{"num_hidden_layers": 12, "hidden_size": 96, "num_attention_heads": 2, "num_key_value_heads": 1, "head_dim": 32, "intermediate_size": 256, "vocab_size": 2048, "hidden_act": "gelu", "norm": "layernorm", "norm_place": "pre", "norm_eps": 1e-06, "positions": "rope", "rope_theta": 58500.0, "rope_fraction": 1.0, "qk_norm": false, "attn_scale": 0.177, "bias": "none", "tie_word_embeddings": true, "parallel_block": false, "init": "normal", "init_std_qkv": 0.0868, "init_std_o": 0.0, "init_std_up": 0.0868, "init_std_down": 0.0, "optimizer": "soap_variant", "learning_rate": 0.00985, "beta1": 0.95, "beta2": 0.99, "weight_decay": 0.08, "lr_head": 0.0155, "max_grad_norm": 1.0, "warmup_steps": 200, "schedule": "wsd", "decay_fraction": 0.915, "decay_shape": "cos", "final_lr_fraction": 0.0, "batch_tokens": 32768, "max_seq_len": 256, "doc_mask": true, "train_tokens": 93030000, "max_steps": 2840, "dataset": "wikipedia_en"}
Each number is 128 + 32 x the weight over the matrix's rms, rounded and kept within 0 to 255. Layers, rows and columns count from 0.

# layer 5 MLP up, 256x96, rms 0.201, rows 242-255, columns 0-95
[[113 151 137 117  99 154 146 198 148 109  77 117 140 105 182  51 134 142 144 150 114 145  99 197 158 139 124 120 164 167 122 156 124 147 128 100 112 141 171 103  63 139 145 128 126  97 121 162 114 171  75 106 100 114 109 177 129 207 142 179 156  82  87 120 125 150  78 134 169 155  93 161  94  85  89 118  66  98 125 122  77 121 119 101 147 128 100 105 186  80 141 119 184 142 169 111]
 [149 162  84 115 119  97 160 141 117 121  59 133  88 131 218 188 112  81 134 150 134  90 121 144 107  88  82  97 141 131 110 185 104 141 148 122 103 149  94 161  95 175 135 189 124 101 188 163 124 109  65 138 124 153  69 172 101  98  98 145 142 133 152 162 123 100 121  96 160 158 121 114 122 134 194 162 113 176  81 141 153 110 183 120  88 148 133 148 131  70  91 125 104 173 165 113]
 [ 74 136 111  91 158 142 187  99  86 207 138 114 121 103 163 104 110 100 172 163 137 139 193 126 128 145  69  96  93 143 176 144  97  84 115 167 164 155 153 124  81 102 186 133 106 127  57 145 124  76 105 162  66  76 107 136  90 155 157 107 148 134  95 110  80 154 160 127 134 151 144 104 131 127 191  99 118 139  90 108 176  84 110  78 130 103 218 146 122 145 120 129 151 128 167 145]
 [152 166 200 118 112 138 149 162 124 130 143 170 117 204 135  48 145 131 138 195 198 111 112 123 110 109 140 112 121 134 144  91  87 145 115 135 130 189 152 162 124 125 167 120  81 181 114 181 133 107 179 118  94 120 121 133 125 141 124 168  79 155 154 121 155  76  96 164  97 107  72  91 127 116 140  95 203 145  84 115  81 116 156  90 123 162 131  83 165 156 142 140  91 107 107 195]
 [158 112 135  83 113  67 149 142 155  85 126  87 107 109 137 149  99 139 124 137 111 107 119  80 143 136 142 124 136 105 135 127 191 130 110 128 141 103 171 118 143 113 156 145 133 143  82  98 162 114 137 159 134 100 125 170 125  95 147 120 114 127 133 128 129 152  91 100 138 147 131 108 126  84 153 119 117 110 118 127 163 115 115  41 165 130 153 121 157  83 132 143 119 114  97 119]
 [134 119 162  86 170 176  98  80 192 185 236 102 149 174 127 118 133 143 138 155 149 101 138  92 107 230 162 129  75  99 101 128 151 128  98 121 130 141 114 145  74 110 154  91 138 107 121 149  95 153 143 215  58 165 194 101 155 157 154 134 182 124  60 146 138 137 153 123  84 123 102  54 101 116 129  84 103 155 128  93 118  80 119 122 151  78 180  94  81 120 181 131 132  89 146 145]
 [110  98  99 132 179 168 106  53 135 137 120 118 154  80  93  84 120 159 168  88 153 114 106 123 152 180 125  97 108 157 152  75 125 112 166 132 139 153 140 136  53 139 145  80  89  96 113 160 147 137 130  84 138 186 181 148 111 153 167 180 139 177 118 142 101 121 119 156 116 132 170 116 121 124 177 115 153 127 107 156 120  98  61  99 110 148 146 135 159 164 142 102 163 124 122 149]
 [172 130 210 113 160 163  69 141 129 190 148 106  90 144 151 151 138 156  72 126 171  98 172 104 161 150 134 148 143  71  52 108 103 105  97  64 139 117 118 193 125 146 109 180  86 107 134 154 155  99 184 180 102  95 101 116 127 125 118 185 112 123 147 141 139 109 104 118 111 117 133 118 113 136 135 147 118  80 127 147 194 126  81 126 112 160 138  71 128 139 130 171 153  56 126 124]
 [103 141 149  94 109 135 123 113 111 128 106 192 104  87 119 143 124 130 157 121 151  77 160 112 153 155 122 141 160 109 114 141 162 113  70 139 195 151 160 139 116 163 126 208 164 116 141  83 100  92 132  90 163 144 109 137 153 138 126 115 144 132 129  97  90 146 149 105 112 120 118 110 151 123 144  89 134 154  92 159  66 128 213 147 128 170 171 129  69 112  98 112 112 125 131 168]
 [103 109  82  87 139 126 138 144 166  89 102 135 123 130  89 155 115 136 126 110 153 143 137 132  60 145 151 110 155 134 221 188 124 100 129 191 149 122 112 124 136 120 109 188 157 138 168 108 138 103  84 156 120 131  96 178 156 155  97  71 108 154 141 101 100 121  83 104 139 186 130 104 141 142  63  90 221 143 149 140 165  43  53 199 133 165  88 136 127  66 100 148 164 128 169  69]
 [117 122 143 130 168 128 123 121 186 139 128  96 166  90  94 154 121 138 110 113 149 109  91 140 132 146  94 172 135  66 123 128 138 106 111 129 126 135  98 145 106 150 117 151 115 135 156 175  80 181 150 148 147  59 127 160 169  92 124 150  72 134 104 124 119 187 123 126 151 149 126 163 182  93 177 123 104 138 180 153 152 128 122 164 121 163 150 123 127 163 128  67 103 132  81 109]
 [144 109 144  80 135  47 132 113 128 107 112 195 112 157  57  91  97 139 128 163  95 146 163 121 166 121 130 156 166 160 110 107  71  52 101  96 181 183  57 117 133 154 147 110 111 137 145 183 124 147  89 152 118 136 106  79 162 147 108 110 141 127  30 132 157 113 129 127 175 108 112 122 136 132 132 157 150 145  74 150  82 117  63 144 175  72 143  97 147 113 163 175 148 143 115 136]
 [177  90 133 155 134 161 172 164 167 180  84 121 112 176 103 127 104 120 126 166 123  96 146 192 110 161 190 104 137 136  87  81 110 179 126  93  97 148 122  98 105 148 126 158 130 131 104  74 132 114 112 177 120 121  80 126  92 142 115 134  94 113  94 140  65 132 102  68 136  76 132 156 141 156 131 139 154 105 157 115 139  91 130 114  77 158  76 148 115 110 133 105 136 109 150 134]
 [ 96 143 155  95 115 106 160 148 106 145  87 129 130 161 131 142 139 114  90 131 186 152  98 164 148 130 132 129 171 100 123 137 121 150 102 137 106 146  92 111 154 138 127 127 124 137 112 123 151 136 181 159  80 176 117 130  99 192 122 208 135 110 116  74 123 172  82  86 150  63 192 122 175 138 153  96 124 105  98  77 126 102 124  93 152 123 109 132 180  88 124  75 171 166 129 103]]
# layer 5 MLP down (transposed), 256x96, rms 0.188, rows 242-255, columns 0-95
[[147  99 165 104 159 163 138 146  77 180 174 162 150  89 123 152 127 128 142  99  78 109 121  97  93 175  52 138 166 125 151 127 110 122 141  98 181 118  72  77 116  90  37 144  85 128 158 173 139 155 143 162 139 186 176  99 149 147  42 164 121 107 103 231 155 215 127  84 147 160 118 142 144 148 103  85 115  83  40 150 149 136 117 107 173  67  96 123 108 192 143 180  87 139 154 154]
 [166 152 156 151 161 163  76  51 115  76  90 163 105  90 195  87 131 125 111  72 162 161  98  93  96 121 132 139 117 156 136  60 187 104  87 149 130 147 147 140 117 119 125 146 131 155 130 138 113 128 140 138 170 153 135 155 154 108 160  66 189 174 170 104 136 112  72 149  67 117 173 124 131 149 114 112 114 138 194 107 152 103  95 137 141 142 115  74 110 122 120 138 140  51 108 146]
 [202  53 143 196  87  86 169 175 122  70 124 158 184 117  77  93 135 189 131 124 144 106 129  92 175 150 140 155 154 159 123 182 156 132 145 116 170 161 116 106 160 137 141 127 153  89  88 165 150 101  30  90 122 116 103 120 147 163 168 114 138 117  93 113 189 105  95 175 154  96 142 148 136 136  58 117 139 118 185 142  74 145 142  88  98 183  98 115 175  81 171  90 106 164 187 142]
 [112 125 117 167 146  76 162  87 121 178  71 117 125 151 149 102 158 161 177 148 104 162  94 124 122 134 137 108 105 152 160 172 103 121 160 132 124 126 164  95  81  99 126 150 204  85 151 129 189  70 125  90 101 137 100 114 185 114 177  94  84 214  82 150 187 114 139 160 130  87 139 136 129  94 116 178 131 129 148 110  99 125 156 158 108  86 116 117 143 158 115 106 198 126 124 157]
 [104 100 156 162 144 129  99 158 130 120 121 182 134 185 107 106 166 147 122 121 147  87 119 161 106 170 171 157 134 106 118 118 133  88 152 185 163 118 102 141 165 111 114 138 128 136  98 171  73 119  46 122 115 136 132 101 159 168  89 103 103 155 101 143 126 126 165  88  73 167 134 127  75  99 139 126 122 117 127 101 117 139 153 150  82 162 122 156  83  95 117  92 107 135 167 135]
 [130  70 156 115 153 100 150 195 121  70  74 171 141 144 120 115  72 149 142 164 169 157 160 134  77  81  86 131 165  95 153 161 139  96  65  92 134  97 110 105 130  79 203 220 181 155 136 152 173 148 179 119 143 159  97 152  77 175 207  58 145 212 126  83 109  83 104  80  80  90 159 131 154 103  98 171 175 120 162 156 100 112  95 137  99 124 113 146 136 117 154  94 101  52 144 143]
 [120 132 115 152 145 189  92 114 107 181 182 128 156  46 112 143 119 135 125 149 142 178  85  94  40 128 189 115 123 132 157 127 160 118 143 151 132 149 134 162 124 112 119 120 174 170 116 136 102  87 117  94 106 180 118 141 164 130 137 143 104 187 152 176 155 129 160 100 136 125 194 152  67  91  84 201 103  83  64 165  96 155  88 126 139  99 125  92 103 111 125 146 154 112 104 125]
 [ 75 166 139 117 131 101 161 141 131 136 134 172  96 147 117 107 179  79 151 128 153 102 104 114 133 129 104 172 115 157 113 139 122 163 106 240  84 125 173  82 121 116 180  80 152 149 127 106 156 104 134 138 223 177 100 148 121 156 148 135 163 106  80 167 115 183  75 133  92 126  72 133  68 140 115 106 130  78 144  74 146 140 134 138 189 154 143 158 160 124 138  51 150 137 107 101]
 [146 156 157 127  97 142  86 115  90 131 106 117 128 121 138 118 120 161 160 146 144 123 133 144 132  87 130 104  76 130  88 183 196 119 155  67 122 136 106 130 172 109 189 130 177 111 143 149 163 135 101 125 166 173 160 181 145 111  55  76 116  88 153 103 135 133 201 131 114 138 150 133 153 163 154  74 136 215 144 112 127 125 160 142 109 150 125 106  87 169 133 158 134  95 153 156]
 [ 69 159 126 181 158  88 116 125 100  73  88 134  75  38 127 113 158 125 135 116  63 103 106 156 160 129 143 106 128 133 127 157 109 120 132  68 141  93 142 134 180 148 181 181 168  98 135  88 200 156 119 111  72 107 133 101 176 129 134 171 118 138 161 122 170  98  88  96 124 119 142 160 147 129 141 122 124  87  71 135 107 146 144 136  79 130  56  68 160 100 127 122  66 129 183 169]
 [ 96  92 145  91 134 105 186 125 151 112 136 155  54  96 129 145  72 138  97  85 113 109 150 123 113  88 121 118 164 148  93  98 121 124 125 140 145 132 119 174 131 114  95 131 173 185  97  98 123  79 117 156 114 149 188 112  95 162 130 125 109 145 141 118 125  93 158 176 142  93 103 139  85 111 122 175 131 138 144 127 106 158 173  97 174 154 107 195  96 107 141 105 126 116 168 111]
 [130 146 182 115 185 137 121  84  99  82 138 121 179 138 125 175 169  85 117 146 103 149 177  79 107 119 113 168  66 120 131 112 113 155 143 140 128 119 117 138 119 143 143  94 163 120 168 119 161 104 132  86 139 111 102 127  98 182 140 123  66  89 143 115 137  90 163 145 126  84 144 103 109 131 132 139 150 126 140 123 143 126 113  75 119 110 175 130  86  93 143  85 195 122 184 111]
 [105 137 118 165  59 163  88 120  68  95 108 146 152 104 110 148 136 139 118 129 132 100 136 154  60 120  86 124 114 100 123  89 110 139 109 139 175 114 119 142 118 141 126 158  73 120 133 159 151 127 149  73 151 148 155 169  73 100  79 120 176 138 111  65  95 112 137 133 124 133 125  77 115 116 186 168 193 129 180 110  64  89 148 160  58 123  95 201 115 171 159 211 146 121 146 123]
 [138 136  93 177  48 145  70 134 147 168 146 108 153 117 132 126 106 127 139 149  72 133 155 161 121 144 104 114 147 146 103 129 183 155  97 159 124  91 181 172 113  97 156 168 132 101 183 132  87 102  94 143 198 170 139 127 152 118  99 160 133 137 121 150 150 131 130 119 138  97  95 107 208 164 110 118 106 110 146 145 126 166 178 109 135 129  90 132 111 139  57  88 113 123 111 211]]